Part of a small language model's weights.
Architecture: LayerNorm before each block, learned and rotary positions, tied embeddings.
Each number is 200 + 30 x the weight over the matrix's rms, rounded and kept within 0 to 999. Layers, rows and columns count from 0.

# layer 5 MLP up, 2048x512, rms 0.0794, rows 1212-1266, columns 320-383
206,197,204,165,214,173,173,238,177,187,184,170,219,201,198,203,219,210,266,215,130,121,185,186,259,198,229,221,165,216,160,213,162,214,189,215,259,206,134,194,201,184,168,174,207,169,207,271,163,249,183,200,194,236,215,220,188,251,209,207,247,261,168,179
170,191,189,192,212,154,232,158,180,156,185,190,176,168,159,226,177,213,188,171,204,245,158,203,229,201,186,247,208,184,181,198,210,170,271,182,177,219,175,224,191,229,180,195,233,185,225,171,136,163,187,188,206,226,169,204,225,222,204,187,189,171,192,220
187,181,246,190,191,211,149,191,222,135,218,207,205,230,138,224,170,211,196,179,185,120,224,194,174,202,187,199,251,233,194,264,206,128,209,207,220,215,204,228,175,249,161,225,197,166,206,216,208,189,185,161,219,182,151,225,181,232,230,167,181,253,196,167
196,191,196,207,169,204,219,196,177,234,163,147,183,190,185,246,209,197,199,214,159,208,199,170,196,179,192,203,178,219,226,136,223,165,238,206,172,195,211,189,184,210,265,217,170,201,169,168,218,233,188,196,193,165,200,166,202,197,275,185,215,172,213,158
197,194,198,202,210,181,237,169,185,196,161,234,158,238,222,234,204,216,220,178,212,241,229,246,200,170,156,163,257,184,220,224,217,207,220,180,172,256,202,184,187,218,182,225,222,229,241,247,163,222,230,213,217,207,201,189,201,220,212,237,208,183,235,203
257,239,198,186,234,198,178,180,195,142,186,217,162,228,198,196,208,194,251,225,205,238,135,186,280,238,192,227,248,195,169,221,132,212,238,175,179,205,183,202,208,174,170,231,154,232,178,155,215,156,172,162,177,207,248,217,228,191,235,235,149,127,173,182
167,217,244,195,209,149,217,185,211,194,185,182,164,214,236,186,210,195,173,215,220,206,184,178,118,266,188,203,202,185,235,227,146,196,277,174,206,202,159,232,128,192,223,184,206,187,211,189,220,198,227,269,180,262,244,211,192,249,192,162,226,152,162,181
151,152,229,155,249,195,209,171,193,149,182,172,212,223,191,178,268,176,227,160,192,213,213,116,216,218,215,202,225,147,175,195,175,168,202,238,212,215,208,170,172,199,210,195,236,182,209,174,216,194,247,202,216,218,163,141,191,193,164,200,271,210,217,200
197,217,201,218,160,260,174,173,221,138,198,195,207,179,228,208,201,157,202,202,138,168,146,148,231,144,182,167,266,191,201,165,210,196,199,250,267,193,241,252,215,165,232,210,206,187,198,167,175,215,239,260,179,174,185,200,200,189,187,233,180,174,184,197
237,147,225,209,280,202,193,195,211,220,224,245,191,249,220,150,199,198,276,169,143,267,199,211,187,157,228,178,179,203,236,220,209,208,169,189,147,208,185,217,206,230,162,146,193,184,206,192,158,164,200,148,159,234,250,264,167,257,218,202,187,137,205,199
224,227,232,211,199,192,196,179,176,237,177,240,180,179,204,173,188,181,228,211,230,138,187,154,177,242,158,156,159,208,163,136,161,227,149,206,283,200,191,210,255,173,243,176,198,152,178,237,131,209,160,183,132,221,206,200,191,218,223,240,228,205,178,186
196,200,249,234,225,158,260,179,169,167,197,186,224,213,190,183,226,171,240,152,156,164,221,226,251,165,223,164,182,170,249,231,161,215,160,185,147,176,195,258,199,128,206,187,189,160,234,223,209,240,156,179,260,224,204,183,236,199,169,230,203,177,190,150
179,214,186,181,185,190,160,234,241,234,224,235,212,193,182,219,199,145,189,197,230,204,208,200,230,174,219,228,227,209,219,209,186,186,162,183,209,186,196,204,178,187,183,180,203,178,190,177,231,221,250,178,222,204,230,158,172,155,222,178,213,219,219,263
214,193,199,162,181,239,183,219,204,198,218,160,235,227,163,198,133,207,227,218,213,242,226,220,257,204,236,174,191,210,169,247,154,207,195,215,209,215,133,220,184,227,221,194,211,182,243,187,211,201,175,210,154,181,145,213,212,240,201,195,181,170,177,247
181,197,239,200,196,162,248,205,183,191,186,146,198,180,229,217,189,218,210,227,240,193,182,223,220,180,192,200,248,165,162,177,265,228,218,169,228,250,135,189,179,156,240,190,225,188,213,228,215,162,157,154,214,203,162,204,197,195,210,239,190,193,194,210
197,242,200,263,246,196,202,170,206,182,190,124,192,171,221,191,195,180,224,211,156,205,254,258,226,232,210,187,174,195,194,222,228,205,266,214,168,226,189,214,196,211,210,197,212,230,181,223,229,220,222,183,227,241,192,160,242,184,205,158,206,202,197,229
127,197,184,165,210,234,230,228,237,242,165,188,180,158,173,223,161,167,179,195,228,201,165,122,237,210,213,166,194,244,203,188,196,190,192,228,222,180,225,207,204,214,159,159,281,158,206,187,225,263,159,168,159,189,200,228,157,259,220,241,176,179,190,175
260,219,205,160,193,202,143,186,201,200,170,182,204,189,211,228,260,195,208,234,147,210,174,233,182,146,197,180,249,230,189,213,214,227,277,244,190,250,206,216,208,232,236,217,220,170,246,205,182,206,221,262,173,182,192,240,234,267,167,195,192,214,192,214
217,204,198,197,169,190,216,171,195,215,219,207,200,196,161,217,187,186,227,148,176,179,172,196,170,165,229,166,221,155,174,213,127,210,173,195,180,218,218,184,231,247,200,192,216,216,257,192,209,239,201,224,159,201,162,174,225,257,219,196,200,198,200,195
206,188,196,166,202,200,179,204,189,157,136,230,195,175,246,170,196,184,127,198,181,225,191,191,237,167,174,247,208,162,162,172,141,179,238,161,242,221,205,216,164,225,205,223,236,202,180,193,186,204,205,212,256,235,209,144,235,263,156,212,147,251,159,208
228,166,249,184,157,221,208,226,150,195,171,218,194,172,184,187,214,179,238,164,151,219,201,242,178,166,231,265,184,113,186,202,177,264,205,187,279,177,211,213,201,174,186,191,244,238,200,162,181,265,109,190,166,166,210,212,218,175,193,224,209,185,158,202
186,168,167,173,191,206,191,175,161,209,197,239,224,177,224,220,198,174,218,139,157,162,167,198,190,194,243,131,193,238,209,143,198,250,249,227,198,245,220,238,179,177,196,219,253,156,165,227,165,179,233,230,206,189,204,190,244,210,225,190,208,223,178,221
157,187,225,216,184,87,183,261,153,199,214,204,263,211,196,200,196,215,252,225,125,218,225,191,206,201,203,238,165,175,192,146,260,173,189,222,151,199,176,215,182,202,269,233,211,215,193,189,245,211,161,239,175,252,171,211,204,120,218,147,162,206,250,262
215,173,161,206,202,142,172,214,211,161,173,198,185,215,225,180,173,220,168,209,211,184,170,165,176,165,142,175,232,208,255,159,178,249,180,186,235,189,183,234,201,188,208,254,203,247,187,179,144,147,231,219,217,188,213,236,217,179,217,208,187,154,190,127
212,243,187,200,189,250,179,120,172,213,238,232,182,212,199,225,183,207,188,188,206,201,165,192,180,201,210,232,179,174,184,178,222,189,186,213,202,302,242,176,187,218,216,225,238,201,246,229,203,202,184,204,170,219,145,173,203,184,164,224,205,213,159,175
224,248,197,230,200,175,192,215,209,145,194,187,183,200,163,181,200,192,168,244,176,174,216,130,181,162,220,256,218,213,205,209,173,201,201,209,186,259,180,207,200,216,213,168,197,257,204,253,202,184,237,209,215,193,143,237,197,220,217,197,199,204,201,161
196,184,202,249,235,146,170,239,195,189,252,240,199,210,201,211,252,203,201,204,177,231,197,235,194,110,127,176,191,210,222,268,178,226,179,241,219,180,199,168,227,233,216,178,183,208,153,159,127,189,235,206,222,193,208,225,235,189,251,222,195,192,178,219
203,213,179,222,206,225,144,161,191,242,180,235,232,217,136,178,191,195,271,218,192,287,208,148,177,159,221,256,173,174,202,240,193,203,137,197,231,124,191,201,185,268,189,195,171,134,215,237,214,209,194,235,199,193,164,257,246,186,228,153,244,149,259,211
201,216,194,179,204,169,184,170,207,166,213,145,259,212,220,202,244,222,206,177,227,184,214,177,205,198,219,170,198,239,218,183,173,165,182,166,183,207,178,196,287,213,195,166,194,245,236,170,198,199,200,184,192,199,210,180,176,176,184,240,219,217,149,169
179,186,262,183,189,179,225,225,186,198,181,240,190,167,167,182,206,205,201,239,223,170,225,217,115,228,225,237,227,213,245,251,193,211,169,208,203,153,185,180,177,172,186,194,180,218,186,202,195,243,185,210,199,207,161,209,194,199,196,233,216,195,208,188
193,173,192,183,181,186,242,192,197,218,179,206,206,188,200,217,181,197,187,181,145,215,212,214,140,235,183,215,210,258,237,187,135,214,175,188,224,199,168,218,194,204,234,230,215,196,164,215,258,204,215,200,162,153,160,256,291,215,176,180,272,154,199,173
187,181,204,173,254,252,159,163,179,206,206,170,194,234,229,204,238,221,228,195,234,151,201,206,211,265,188,172,152,218,210,169,252,223,200,239,218,239,163,158,185,204,144,237,198,179,149,258,225,210,225,209,200,172,180,203,196,207,179,211,182,188,199,127
182,196,174,201,194,247,258,172,195,139,147,194,233,228,243,172,158,156,199,189,205,166,228,272,246,254,173,128,173,180,199,222,245,222,265,212,175,139,175,182,207,196,195,177,209,236,232,187,174,162,216,223,217,199,202,253,191,217,192,207,155,269,163,172
239,223,194,183,239,176,214,182,231,199,144,189,229,224,179,158,242,211,201,161,173,223,226,212,214,152,206,156,262,137,171,203,224,208,228,182,177,146,200,206,188,231,228,233,138,219,204,217,190,200,213,189,184,154,215,231,220,226,178,206,185,228,243,213
212,235,143,179,187,187,180,192,234,139,192,198,229,194,238,190,177,174,234,178,222,225,196,234,144,165,216,182,234,218,208,260,215,165,241,187,244,218,188,265,196,261,169,238,198,143,233,194,166,194,222,211,181,196,230,226,183,176,183,258,197,179,202,194
220,223,224,235,196,166,143,181,178,151,229,199,148,186,203,219,204,255,230,170,227,252,221,177,237,168,197,158,220,194,199,234,169,191,198,153,238,221,195,220,217,189,149,203,226,167,144,172,198,198,242,196,194,219,225,180,216,198,234,229,231,188,237,159
255,199,168,156,195,198,218,178,211,189,188,245,220,209,215,181,229,197,215,180,222,203,188,165,167,185,218,228,204,184,182,198,183,194,188,203,219,200,217,186,212,160,154,210,203,193,220,154,156,174,177,195,260,172,177,175,183,202,193,195,177,193,159,249
164,212,234,188,215,181,233,149,190,191,172,239,140,170,191,201,192,194,147,224,219,268,225,182,211,242,205,207,186,198,228,183,190,190,165,216,262,238,153,178,154,176,151,210,201,233,152,172,227,194,253,126,223,194,219,167,180,211,215,192,214,192,204,230
197,258,245,215,218,221,221,217,229,181,242,226,182,224,201,177,248,207,195,200,193,189,209,217,221,191,183,209,204,212,205,167,170,227,167,211,218,179,249,182,155,233,179,173,206,191,219,155,214,170,149,183,206,222,184,192,163,214,214,193,169,217,201,209
222,203,196,302,213,170,202,212,213,201,218,243,237,186,232,184,222,180,156,203,191,230,171,210,189,126,177,199,232,133,118,232,133,171,241,234,204,212,215,227,167,157,201,192,163,202,198,226,197,224,160,206,182,218,242,246,252,125,245,143,215,201,226,247
228,163,210,164,203,206,196,209,181,193,250,230,176,164,225,187,158,136,216,117,192,170,157,171,191,175,176,229,175,163,253,200,221,300,251,163,268,217,148,184,186,226,209,246,197,197,216,235,203,171,222,186,203,233,184,207,157,254,203,160,228,153,245,229
156,221,182,191,155,219,200,161,202,198,158,191,158,229,171,237,173,205,211,224,139,174,193,173,155,218,248,161,163,201,177,176,127,239,214,205,194,181,176,186,147,151,196,218,180,180,254,209,196,137,175,204,274,175,144,144,157,228,199,179,187,189,203,201
150,239,213,152,175,203,199,214,237,153,234,199,146,146,170,176,215,162,210,241,117,190,187,171,244,234,221,193,185,188,204,202,212,203,253,179,191,241,257,272,217,249,209,228,251,172,232,203,148,209,246,186,183,217,223,192,245,238,163,220,234,250,139,227
163,179,167,179,211,257,187,240,182,177,190,172,215,230,238,196,165,196,201,220,240,214,230,238,247,236,178,165,200,207,178,133,239,206,208,217,206,216,185,152,186,166,223,213,248,180,231,181,202,219,206,230,236,222,255,181,222,163,193,183,169,187,162,197
244,203,196,215,192,197,244,230,241,180,191,173,253,179,155,178,218,195,234,142,171,165,243,216,144,148,179,195,237,224,227,226,190,205,148,224,300,196,201,204,190,198,220,177,225,216,205,211,187,145,161,247,158,189,121,257,188,195,215,141,221,258,197,183
176,255,221,127,204,256,221,200,222,222,181,210,191,179,169,206,140,138,172,150,164,202,205,208,179,161,154,182,244,173,190,176,103,230,214,175,163,199,204,188,213,296,208,225,254,239,198,181,155,170,189,222,235,179,169,213,195,200,196,188,192,211,184,202
210,179,195,223,175,193,158,219,175,224,181,177,196,198,229,164,196,209,244,206,205,199,236,217,210,176,242,242,186,172,204,236,201,215,190,215,173,182,191,205,214,185,228,221,166,223,157,182,168,220,208,202,196,193,137,175,193,186,235,181,189,178,231,197
250,191,193,187,179,173,192,170,273,175,214,185,190,176,161,207,198,185,192,151,173,236,218,212,193,215,202,154,144,228,174,177,152,185,183,254,176,242,181,240,220,214,146,165,211,231,186,216,178,161,202,170,210,212,180,181,186,200,262,182,250,240,275,129
255,202,235,168,167,294,168,137,178,170,186,186,195,257,198,185,198,243,230,163,176,251,171,157,182,215,231,239,145,187,182,212,206,174,213,184,191,233,192,182,248,180,216,184,167,186,167,178,173,204,186,202,241,199,158,158,248,228,242,146,208,184,209,172
196,242,169,171,209,205,165,183,215,233,182,203,196,227,219,212,219,221,196,243,189,196,197,208,172,215,125,207,208,231,229,205,210,223,179,217,140,213,251,188,186,199,234,121,182,203,219,193,167,231,190,197,225,173,220,166,174,241,161,130,189,192,238,186
225,206,182,246,195,215,159,212,170,195,162,224,190,195,156,179,192,190,177,211,201,202,150,238,216,207,198,187,195,193,207,207,180,151,182,238,164,143,234,204,219,143,183,222,224,179,139,185,195,206,214,205,195,169,226,159,194,201,175,200,238,195,249,176
162,185,188,224,197,204,148,210,163,189,170,161,237,247,200,222,163,109,189,208,143,231,221,160,206,150,209,203,205,241,233,185,208,178,202,167,196,168,176,201,260,225,193,223,232,221,200,227,235,180,194,183,197,188,228,228,205,205,251,162,185,222,211,255
129,232,214,195,230,168,219,187,187,197,183,215,250,245,226,199,173,217,186,218,191,188,234,196,186,258,169,212,238,226,164,218,270,229,215,185,194,216,214,195,204,243,190,250,146,182,135,225,152,175,194,187,194,224,182,194,212,196,195,257,164,194,227,177
161,167,165,221,214,180,224,227,197,203,202,245,241,211,185,165,199,173,193,212,214,216,227,219,237,179,198,225,195,181,149,169,201,228,184,144,192,211,206,197,169,238,160,228,222,205,198,178,206,146,236,205,232,192,236,190,210,145,217,163,210,177,183,226
169,210,202,147,196,224,157,168,227,201,219,217,198,203,226,234,247,215,242,175,187,163,178,204,171,163,200,273,173,234,259,181,175,214,185,175,204,218,182,223,206,261,217,239,231,208,209,210,180,150,202,242,207,218,178,191,184,202,273,279,151,230,216,192
# layer 5 MLP down (transposed), 2048x512, rms 0.0895, rows 1212-1265, columns 320-383
170,191,182,176,152,186,222,280,198,243,188,190,136,266,192,147,223,128,211,163,158,219,170,82,213,206,196,168,165,183,211,204,216,181,186,195,210,219,207,165,215,215,233,237,215,188,195,193,197,241,195,208,210,204,198,194,208,162,178,207,183,208,208,236
240,205,196,226,208,239,192,185,186,198,208,227,225,255,196,212,230,232,199,209,214,150,230,249,219,186,181,190,232,165,192,261,216,156,199,218,223,222,229,231,184,148,222,180,175,251,190,215,208,155,147,226,211,205,239,181,228,111,158,202,193,248,201,167
277,129,185,189,162,229,274,240,157,196,177,191,247,212,193,237,237,175,201,212,222,166,172,166,263,210,160,214,211,263,161,134,234,269,211,168,207,184,213,138,228,176,212,198,203,228,173,247,178,181,245,205,184,216,241,216,258,276,183,200,246,154,190,221
184,169,199,124,179,126,152,206,206,240,207,143,144,203,192,236,197,202,181,194,192,227,249,184,192,225,222,232,182,226,213,153,171,203,151,241,229,182,212,195,197,201,152,210,213,161,231,169,223,212,184,184,163,259,160,211,212,190,181,200,158,250,191,247
225,146,227,242,250,163,204,239,217,189,207,168,194,207,223,205,186,174,193,223,210,224,155,169,209,219,213,216,144,178,213,191,222,193,152,203,257,225,180,168,197,168,198,218,227,231,216,193,148,224,188,234,121,170,217,187,209,199,209,204,218,229,237,172
222,210,224,204,155,194,167,187,231,222,195,231,248,218,276,190,171,205,200,212,183,167,251,189,195,197,160,225,198,184,209,155,187,264,175,210,169,188,230,218,192,190,199,235,211,222,216,185,210,189,197,200,212,228,166,213,161,148,159,165,211,265,273,179
199,226,186,231,157,276,104,259,169,270,253,177,211,230,207,282,199,197,158,229,187,193,212,245,212,181,194,250,199,172,210,188,253,135,249,243,266,187,207,281,208,260,179,210,196,242,216,261,226,214,190,201,195,186,177,190,167,245,174,141,183,173,176,211
224,165,201,221,194,174,201,167,162,147,197,151,148,171,199,212,251,151,126,165,188,139,233,240,170,198,186,175,224,213,163,181,183,204,193,200,199,168,233,176,214,223,206,213,122,141,205,179,192,201,185,247,230,193,214,168,253,164,239,177,191,221,214,250
121,188,172,243,201,202,234,203,190,214,188,182,188,170,221,236,224,214,185,199,236,208,189,155,211,198,215,230,200,209,204,207,178,185,218,159,196,153,214,166,176,229,217,199,195,181,186,210,213,223,170,213,242,149,183,241,189,209,166,181,188,190,213,167
205,186,156,191,196,230,218,232,159,192,209,235,194,165,189,200,212,193,198,215,192,132,218,124,217,240,220,199,182,192,166,170,176,241,207,186,272,210,185,159,177,241,192,218,182,222,255,197,202,186,172,202,239,180,183,165,234,199,170,205,178,223,189,198
141,230,221,136,201,255,180,176,191,162,209,173,182,188,188,239,184,201,210,138,169,192,197,173,198,208,265,247,163,169,206,240,225,203,242,189,235,183,207,175,144,241,148,162,184,217,214,243,198,154,180,247,219,193,215,243,249,139,195,157,225,240,219,265
194,208,200,148,182,214,224,197,222,179,205,165,261,154,261,199,234,217,164,154,178,196,231,219,243,210,188,188,190,236,186,174,180,147,168,197,181,241,213,222,182,158,171,228,142,178,185,217,177,112,234,219,217,147,217,190,203,159,232,199,221,161,233,182
195,249,173,193,187,226,214,220,225,177,185,159,232,213,205,231,220,174,192,197,205,224,193,220,232,202,222,221,211,280,253,192,175,162,187,214,243,207,168,219,206,236,171,145,188,178,197,228,167,188,203,173,173,236,193,236,171,204,155,178,195,218,194,181
233,197,210,190,197,198,223,206,181,225,231,220,290,161,177,199,228,169,185,221,326,253,256,213,181,254,167,189,240,178,239,194,219,198,189,173,185,138,184,226,182,192,201,265,239,216,161,177,127,181,266,225,229,185,164,217,196,189,182,193,175,211,194,231
153,203,202,176,172,189,201,192,211,149,169,218,135,189,219,212,161,215,235,171,216,174,166,174,209,200,238,188,172,207,187,214,145,223,190,213,186,188,202,149,163,166,202,230,245,171,207,220,216,209,245,188,268,226,172,182,221,208,190,250,245,229,216,179
228,206,197,171,166,166,247,193,239,211,196,253,157,202,247,242,208,184,180,159,182,214,223,253,161,186,182,222,200,235,184,179,198,233,207,195,231,220,196,223,185,127,187,232,164,191,199,197,269,188,167,182,209,205,197,218,215,245,233,235,228,224,185,245
214,195,176,222,206,212,216,197,175,216,254,171,193,169,136,209,229,182,181,206,238,199,167,110,194,298,199,210,245,188,198,147,162,203,200,218,176,172,241,213,233,135,218,121,258,228,179,162,191,248,181,177,194,152,191,184,129,332,251,226,217,206,223,145
179,232,204,251,152,231,182,202,213,242,241,216,225,168,172,206,214,143,147,151,248,181,144,204,204,237,174,171,196,235,244,204,209,200,198,193,216,211,161,168,235,186,203,194,198,203,215,255,172,129,235,159,174,203,242,150,213,244,213,178,204,214,210,209
231,184,181,195,199,218,235,199,203,185,176,164,173,255,246,193,184,241,211,242,219,202,230,198,230,180,143,227,221,246,216,193,252,162,187,208,161,250,163,187,189,179,200,174,203,194,214,191,194,193,176,184,189,197,189,212,164,230,227,176,188,225,180,204
156,217,216,200,191,162,211,186,225,210,247,216,241,216,186,286,177,172,214,172,198,181,193,205,235,208,214,189,169,160,209,240,239,246,218,226,175,176,211,250,192,152,188,159,182,191,221,181,168,221,150,228,171,193,199,216,202,180,238,193,220,207,213,143
157,180,149,213,261,207,210,181,208,205,186,174,154,241,204,204,151,219,201,192,228,222,279,211,222,249,224,170,186,173,195,196,147,188,207,171,160,199,182,219,226,216,166,243,171,222,182,242,200,150,230,202,276,156,161,199,209,205,135,200,196,220,219,206
228,190,186,215,214,210,193,193,219,194,190,214,204,175,196,180,194,202,159,212,193,206,167,195,203,225,164,255,166,194,167,212,223,196,223,243,228,220,171,226,201,215,251,245,198,229,218,203,263,233,242,192,174,192,191,208,200,155,166,138,249,205,160,186
204,200,185,200,213,239,182,228,174,190,156,125,201,152,184,198,210,205,208,228,220,223,211,191,184,177,240,189,232,200,204,182,214,235,184,217,213,236,227,219,144,162,171,209,213,211,194,251,210,242,186,218,218,218,193,257,180,173,203,176,198,151,229,212
177,230,173,271,238,257,165,195,221,184,177,220,177,209,222,226,212,199,185,191,169,209,195,212,257,220,148,178,206,160,236,202,188,193,181,226,206,165,168,209,197,186,186,215,158,180,249,229,173,159,178,235,158,222,188,177,213,156,219,199,132,177,138,213
176,212,178,165,183,203,213,229,222,159,196,166,208,200,209,170,187,181,208,219,169,186,215,217,215,237,152,194,204,172,244,122,179,199,170,237,179,198,213,247,235,200,185,174,193,220,237,175,163,182,207,192,228,199,250,215,254,166,212,175,180,164,232,184
148,227,209,226,232,217,219,145,206,159,220,198,228,163,217,183,193,233,197,159,182,196,193,201,224,175,155,150,210,191,190,217,174,230,264,227,189,201,174,193,184,171,206,195,224,177,218,187,163,179,201,140,205,230,142,177,189,170,199,196,198,178,188,242
193,240,187,175,160,281,174,219,233,203,185,200,197,164,226,215,230,180,162,211,247,176,189,191,222,145,251,109,165,252,197,172,214,193,226,203,170,189,239,168,173,232,227,200,157,189,172,217,192,222,200,158,208,219,179,172,159,245,201,197,252,230,158,180
226,205,157,168,254,200,188,190,206,306,199,183,201,165,243,161,205,157,273,193,237,268,209,169,216,235,225,238,133,227,264,167,195,187,226,237,227,157,237,187,260,203,180,181,151,134,193,232,194,224,233,234,246,239,164,221,183,174,134,161,256,201,200,262
174,205,167,223,142,158,204,215,176,224,219,213,185,173,198,217,129,243,138,170,182,165,141,202,178,208,212,230,152,238,172,250,237,228,226,200,244,233,198,219,170,208,237,292,210,198,201,158,272,180,206,227,192,181,153,234,204,256,227,232,188,220,232,241
208,226,150,225,231,217,149,176,239,190,232,223,197,201,209,173,196,192,252,186,207,209,183,179,239,159,201,184,179,228,219,155,215,194,180,212,221,221,248,210,201,236,188,223,229,179,197,207,214,179,214,236,209,225,239,136,207,102,221,157,240,204,196,246
221,228,219,185,173,170,176,240,181,184,221,200,170,199,177,203,198,185,155,227,227,195,159,202,213,169,193,187,226,213,219,187,133,231,200,152,197,159,219,203,253,161,181,169,196,244,219,198,219,215,200,192,204,228,168,246,123,147,199,289,234,183,172,191
162,175,205,164,241,217,280,194,246,183,205,199,164,244,141,160,142,185,155,240,197,204,236,165,190,179,175,177,175,181,190,229,183,231,197,194,223,177,246,184,223,185,167,182,187,200,178,207,189,210,230,168,215,192,195,184,177,231,162,246,258,189,165,185
247,182,211,120,225,207,217,197,231,198,172,175,199,206,166,225,238,240,251,199,183,172,215,212,224,271,251,139,163,204,221,189,229,202,193,172,153,138,171,211,219,123,204,209,173,233,228,157,184,194,187,203,211,167,190,189,242,146,175,187,248,238,221,192
174,206,170,164,195,196,198,170,172,211,185,147,191,262,211,259,202,203,167,183,221,166,260,185,219,188,207,246,190,178,217,244,180,225,225,252,258,165,222,178,170,199,232,147,213,175,125,168,235,223,212,204,223,192,204,205,216,185,215,202,167,233,233,198
229,175,255,213,172,177,239,246,173,253,194,210,191,179,178,187,222,217,242,250,224,195,207,200,218,210,151,189,203,197,211,222,178,146,224,202,138,216,169,205,204,152,204,173,188,215,218,226,190,204,184,216,180,187,170,208,207,200,223,136,171,143,178,191
165,153,235,207,221,197,204,242,196,263,140,192,199,170,246,252,218,254,242,236,168,195,241,110,139,232,200,169,191,166,230,209,189,189,155,210,209,218,246,186,210,164,219,222,194,215,240,168,123,221,226,171,189,141,136,197,204,247,224,179,188,215,184,273
233,198,216,219,219,205,169,232,188,183,178,188,187,171,203,189,209,176,175,217,172,216,195,205,194,302,228,227,210,201,232,179,218,210,194,175,188,219,203,179,232,138,185,198,225,247,155,178,204,179,153,234,205,185,218,223,204,215,199,162,189,205,154,191
152,211,148,149,210,192,209,216,166,223,192,198,132,184,155,171,207,186,173,204,233,187,180,192,233,162,226,212,166,168,168,141,248,112,230,229,163,209,180,217,198,218,155,230,176,208,156,227,245,182,200,209,229,148,219,153,207,176,226,161,218,216,182,180
159,171,212,234,225,180,165,187,238,237,195,245,189,161,221,168,141,187,222,206,210,231,202,199,186,249,251,198,201,211,166,206,171,211,178,272,199,198,132,192,233,186,233,208,201,168,177,188,236,164,179,198,163,218,177,148,181,207,205,186,177,209,232,218
245,153,189,197,260,197,282,160,199,231,159,186,208,194,193,218,215,234,150,197,201,224,202,223,182,215,206,202,185,270,165,186,258,186,225,229,167,176,165,134,232,163,176,125,162,220,194,193,170,270,225,246,166,190,275,173,153,172,206,185,161,216,243,200
207,196,206,173,233,196,222,190,195,166,177,199,159,208,214,195,180,180,238,171,156,211,212,195,186,173,208,186,177,220,180,238,185,205,182,235,223,131,221,249,233,231,181,168,193,238,151,203,204,207,266,211,192,149,235,244,178,137,184,199,180,211,145,168
239,202,221,211,241,199,216,203,173,162,229,203,185,230,176,212,235,247,170,197,161,168,192,165,225,195,222,160,178,183,206,250,204,193,257,176,236,200,209,202,201,225,245,188,202,170,196,179,150,194,234,195,202,253,181,241,221,210,205,196,170,218,178,183
194,225,188,245,182,226,230,182,206,211,170,191,204,238,263,178,223,245,213,235,201,193,195,161,206,196,218,201,191,154,187,221,214,209,188,180,218,188,176,211,246,187,209,212,195,174,182,232,233,173,226,203,262,154,144,213,156,215,178,209,126,202,166,190
180,234,201,196,224,176,170,178,215,184,217,171,207,234,184,218,239,184,217,237,205,210,228,224,161,208,193,161,143,205,179,182,213,209,208,218,230,200,152,164,206,159,216,176,142,190,209,170,159,157,188,232,234,223,159,185,212,207,213,222,193,247,198,192
221,192,264,155,225,144,217,200,220,159,203,222,193,169,164,263,246,189,184,173,177,221,245,184,202,193,207,173,185,199,200,182,196,155,228,218,216,201,188,163,236,244,159,130,202,224,236,188,166,226,214,195,226,181,248,136,207,218,171,223,173,244,210,203
209,158,179,193,180,247,257,210,202,195,162,247,197,184,210,254,217,175,157,252,193,232,166,214,210,258,205,231,203,234,159,225,253,157,164,224,195,226,230,174,214,122,224,214,211,260,233,217,233,224,213,181,179,156,216,201,202,213,204,150,172,188,227,152
252,213,141,215,186,236,204,148,182,201,205,236,183,186,184,198,226,178,173,218,251,155,232,149,220,175,209,173,165,200,175,155,165,169,208,173,223,211,164,221,189,159,152,156,236,244,210,157,220,178,203,166,200,193,155,178,269,158,205,185,188,219,159,194
165,185,186,212,147,212,245,126,186,211,218,183,253,218,207,281,259,177,223,239,254,205,191,188,230,238,213,213,185,246,193,220,192,228,210,152,211,237,189,228,194,246,155,206,144,153,208,238,198,211,201,152,224,155,258,160,180,188,165,221,202,149,150,171
204,184,189,263,225,204,168,196,187,214,254,210,193,193,199,218,204,173,269,215,174,170,166,207,236,222,221,155,173,187,214,155,190,165,223,168,171,222,188,207,198,231,155,211,189,208,212,231,202,243,187,227,182,223,244,223,178,296,223,181,217,220,158,200
203,217,211,198,171,168,163,250,214,201,186,198,203,170,216,177,212,205,170,222,262,222,145,175,149,211,253,179,168,230,205,216,239,183,235,180,163,171,189,226,211,190,145,198,183,164,207,244,202,195,191,174,193,223,193,179,169,205,200,194,201,245,164,217
212,181,221,198,216,246,207,164,206,212,210,142,225,205,189,219,220,233,228,203,181,183,166,182,187,212,168,175,223,160,237,156,249,142,268,171,217,203,213,198,239,230,216,179,186,216,216,233,186,130,190,150,201,208,148,178,204,181,236,206,227,199,197,192
192,179,187,179,173,221,221,217,186,174,189,218,182,170,186,218,234,171,133,269,215,161,291,212,162,180,211,226,132,247,192,200,155,215,227,177,255,159,208,164,265,223,170,138,166,216,197,165,200,194,213,185,168,197,187,183,222,278,216,158,191,196,227,193
187,179,192,194,160,165,201,204,197,188,204,182,183,237,205,173,203,261,198,214,238,203,255,253,216,227,169,244,137,191,210,202,195,167,203,178,247,237,205,165,189,220,191,248,237,209,197,236,195,196,152,193,194,187,226,197,154,113,181,232,140,173,232,212
215,209,169,231,238,203,237,170,228,205,217,184,158,186,177,193,211,187,126,218,212,191,240,195,217,216,196,191,184,200,217,234,191,197,187,167,248,228,199,196,193,240,210,175,158,221,197,200,204,224,239,219,161,184,267,201,200,190,160,205,149,190,234,221